{
  "hidden_size": 384,
  "num_key_value_heads": 6,
  "init_std_up": 0.0234,
  "init_std_down": 0.0055,
  "optimizer": "soap_variant",
  "decay_fraction": 0.567,
  "max_steps": 6145
}
Each number is 128 + 32 x the weight over its row's rms, rounded and kept within 0 to 255. Layers, rows and columns count from 0. The size above them is the row's rms in percent of the matrix's.

# layer 2 attention query, 384x384, rms 0.181, rows 72-75, columns 192-383
size [100 104 106 106]
[[ 95 121 138 139 145 133 179 127  81 167  63 131 156 122  76 115  15 141 146 106 115 100 135 176 140 119  93 115 119 160  96 146 133 138 148 163 116 120 114 130 152 114 133 116 125 105 124 123 138 112 155 113 103 162  66  79 132 127 144 103 188 131 131 142 131 116 182 107 115 141  89 139 116  93 181 153  67 136  91 128  67 167 151 121 128 113 140 157  78  78 118 160 115 133  90 183 134 136 158 200 137 171 151 128 102 113 175 161  48 120 157 132 195 183 128 148 137 131  61 153 135 150 156  92 167 148 172 169 122 126 120 141 127 127 103 134 117 158 130 134  60 149  58 170 102 123  54 166 137 156 160 103 163 114  97  90 109 159 127 134 133 162 119 100  78 153 168 137 120 132 142 151  65 153 148 215 114 133 107  77 100 209 126 111 178 165 114  96 113 111 101 101]
 [140 102 109 168 125 121 143 149 109 104 123  99 172 134 128 133  85 120 111 114 127 171 159 119  94 155 151 124 147 125 132  64 153  70 125 146 151 105  11 137 165 141  86 138 155 130 172 163  88 113 138 132 127 150 129 102 108 191  90 145 172 185 121 122 143 125 116 125 134 178 124  93 143 160 161 165 141 113 136 144 131 105 122 132  84 170 180 196 137 135 161 166 106  52  88  76 148  88 110 147 125 136 155 129 164 128 159 190 151 160  99 133  99  94  89  90 110 139 164 162  88 125 142  85 135  59  81  96 166  66 119  88  71 153 140 104 117 144 118  72 155  91 141 127 153  90 147 142 172  78 114 152  68 138 158 114 127 121 212  93 126  99 142 131 156 152 107 153  44  77 109 126 165 141 131 103 185 120 139 128 124 103 204 160  60 142 104 196  65 152 117 148]
 [ 77  76 166 204 119 101 139 142 133 119 157 144 137 103 119 174 148  98 149 100 114  88  57 120 106  74 153 142 101 156 133 132 128 123  91 151 129 114  94 182  91 124 120 128 139 199 170  86 121  97 129 119  98 102  87 145  70 134  99 142 164 122 163 103 241 106 112 116 177  86 169 136 102 139 115 172  87 158  89 125 101  98 161 105 100 119 130 135 111 113 127 137  95 103 148 126  77 105 169  90 191 105 122  83  83 132  88 112 106 129 145 126 169 150  93 196 149 174 119 116 131 169 137  89 123 171 109 187 192 139 161  55  90 134 103  82 143  96 112 138 130 109 116 130 116 124 136 163 103 120 122  67  98 127 104 115 179  95 196 186 126 137 138  72 144  89 118  89 130 108 170 173  90 188 136 115 138 176  52 164 111 106 170 130 153 129 101 105  88  28 152  90]
 [101 139 115 100 133 143  70 138 117 150 131 103 102 163 166 144  94 131 144  84  98 112  61 137 121 114 147 135 138 170 150  93 140 173 140 145 154 125  88  84 165 179 118 141 100 195 180 136 109  91 123 204 189 116 144 126 173 113  95  23 135 230 166 119 165 110 123 133 149 130 114 117 168 115  89 153 192 148 164 112 195  55 188  95 100 173 145 153 140 202 110 144 111  96 177 164 131 159 182 128 186 116 153 145 111 152 146  83 163 133 120 156  89  85 122 136  93 188 100 162 115  78 101 151 131  98 166 132 121 161 113 127 130 143 116 100 104 182 140  87 122  86 175 187 123 133 131 139 110 134  92 143 138 139 143 127 167  98 118  84 151 183  55 152 168 194 133 131 162 151 132 126  76 134 152 112 147  72 120 154 171 115  95  84  97 126 192 113 142 136 142 139]]
# layer 2 attention key, 384x384, rms 0.174, rows 72-75, columns 192-383
size [105 108 103 106]
[[149 119 124 117  61 116  56 132 134 139  98 148 107 135 160 111 121  89 105 113 140  91 171 113 150 111 111 180 157 142 175 166 112  85 114 142 154 117 109 124 127 135  55 109 191  82 137 103 130 114 109 128 105 126 114 159 101 101 125  86 130 114 116 171 204  93 142 132 122 138 170 102 150 198 158  94 153 177 114 124 178 120 122 115  85 188 125 120 168  82 114 136 106 176  89  79 150 167 192 184 102  95 117 175 107 118 151 179 124 120 103 196 148 109 142 120 136 124  72 139 140 149  90 161 124 144 113  92 123 150 138 120  67 128  90 175 197 129 147 125 126 110  99 132 180 146 127  89  98 150  79 152  96 230 132 130  64 117 116 103 141  98 158 148  82 178 130 125 143 170 113 132 143  97 108 134 177  72 124 110 105 140 107 162  89 147 157 123 156 131 121 202]
 [159  88 125 165 139 174 139 131 147 112  87  94 144  81 117 125 118  70 144 184  99 131 108 108 122 164  86  50 109  87  76 145 123 146 209 109  58 103  88 163 106  82 104 121 157 136  91 152 117 110 105  89 137 120 154 111 140 158 148 122 135 145 125 157 173 101 132 139  76 106  94 135 155 159 153 103 110 118 181 126 130 253 127  59 184 134 170 150 136  81 151 101 125 111 114 142 161 112 121 181 129 163 108 104 179 106 108 117  60 173  58  95  75 115 105 144 100 156  97 106 103  90 131 107 102 158 101 114 104 124 106 110 106  80 149 107  83 147  71 140 135 185 140  79 126 109 108 126 102 115 140 118 145 167 106 179  90 179 111 151 110 140 106  50 125 133 125 175 144 114 163  91 129 145 144 104 161 140 125 107 140 108 112 108  76  91  87 137 129  79 123  92]
 [131  97 114 100 162 114 131 182  61 109 105 136 160 148 126  66 149  81 130 125 143  90 129 157  69 135 104 158 138 172  97 147  98 130 143 115 111 118  59 204 131 124 148 128 107 131  87 116 105 159 136 104 140 125  88 122 122 188 151  82 101 120 159 189 121 115  98 149  73 182 118 121 144 168  75 188  98 155 158 113 120 157  48 108 131 112 111 140 128 157  57  94 116 158 162 112 127  56 163  97 120  80 126 108 154 174 164  75 101 106 151 134 106 107 152 144 159 157 116  57 121 130 179  93 112  62 121 136 105 103 105 140 144 122 138 135 167  86 166  84  72 177  86 152 128  85 126 162 112 128  75 180 113 124  86 206  98 103 117  69 177 140 133 112 123 129  72 143 122 135  77 145 106 132  91 104 160 151  98 129 141 134 122 168 150 130 133  82 149 121 120 132]
 [159 136 152 165 113 101 127 173 149  45  94 158  78 144  95 142 147 104 174 130  66 183 104 138 149 174 111  90 170 138 106 136  79  66 120 161 199 102  98 174 157 135 153 100 176  49 131  92 142 162 151 125 149 152 107 107 151 143  92 117 135 128 135 117 116  85 125  83  90 134 124  91 145 147 200 139 160 133  93 148 113 117 121  84 155 133  93  68 171 121 134 116 178 169 128 164 117 192 149 172 146 159 157 113 170 134 160 118  79 128 162 124 152  60 108 109 100 176 130 165 111 137 124 109 108 146  97  83 144 143 108 161 133 101 126 166  99 102  85 104 194 147 136 124 167 140  94  83 142 134 147 128 159 190 124 141 114 158 146 156 170 150 109  85 149 113 160 106  88 109 117 138 144 112  56 135  86 102  80 152 117 102 129 130 134 145 155 190 155 162 110 158]]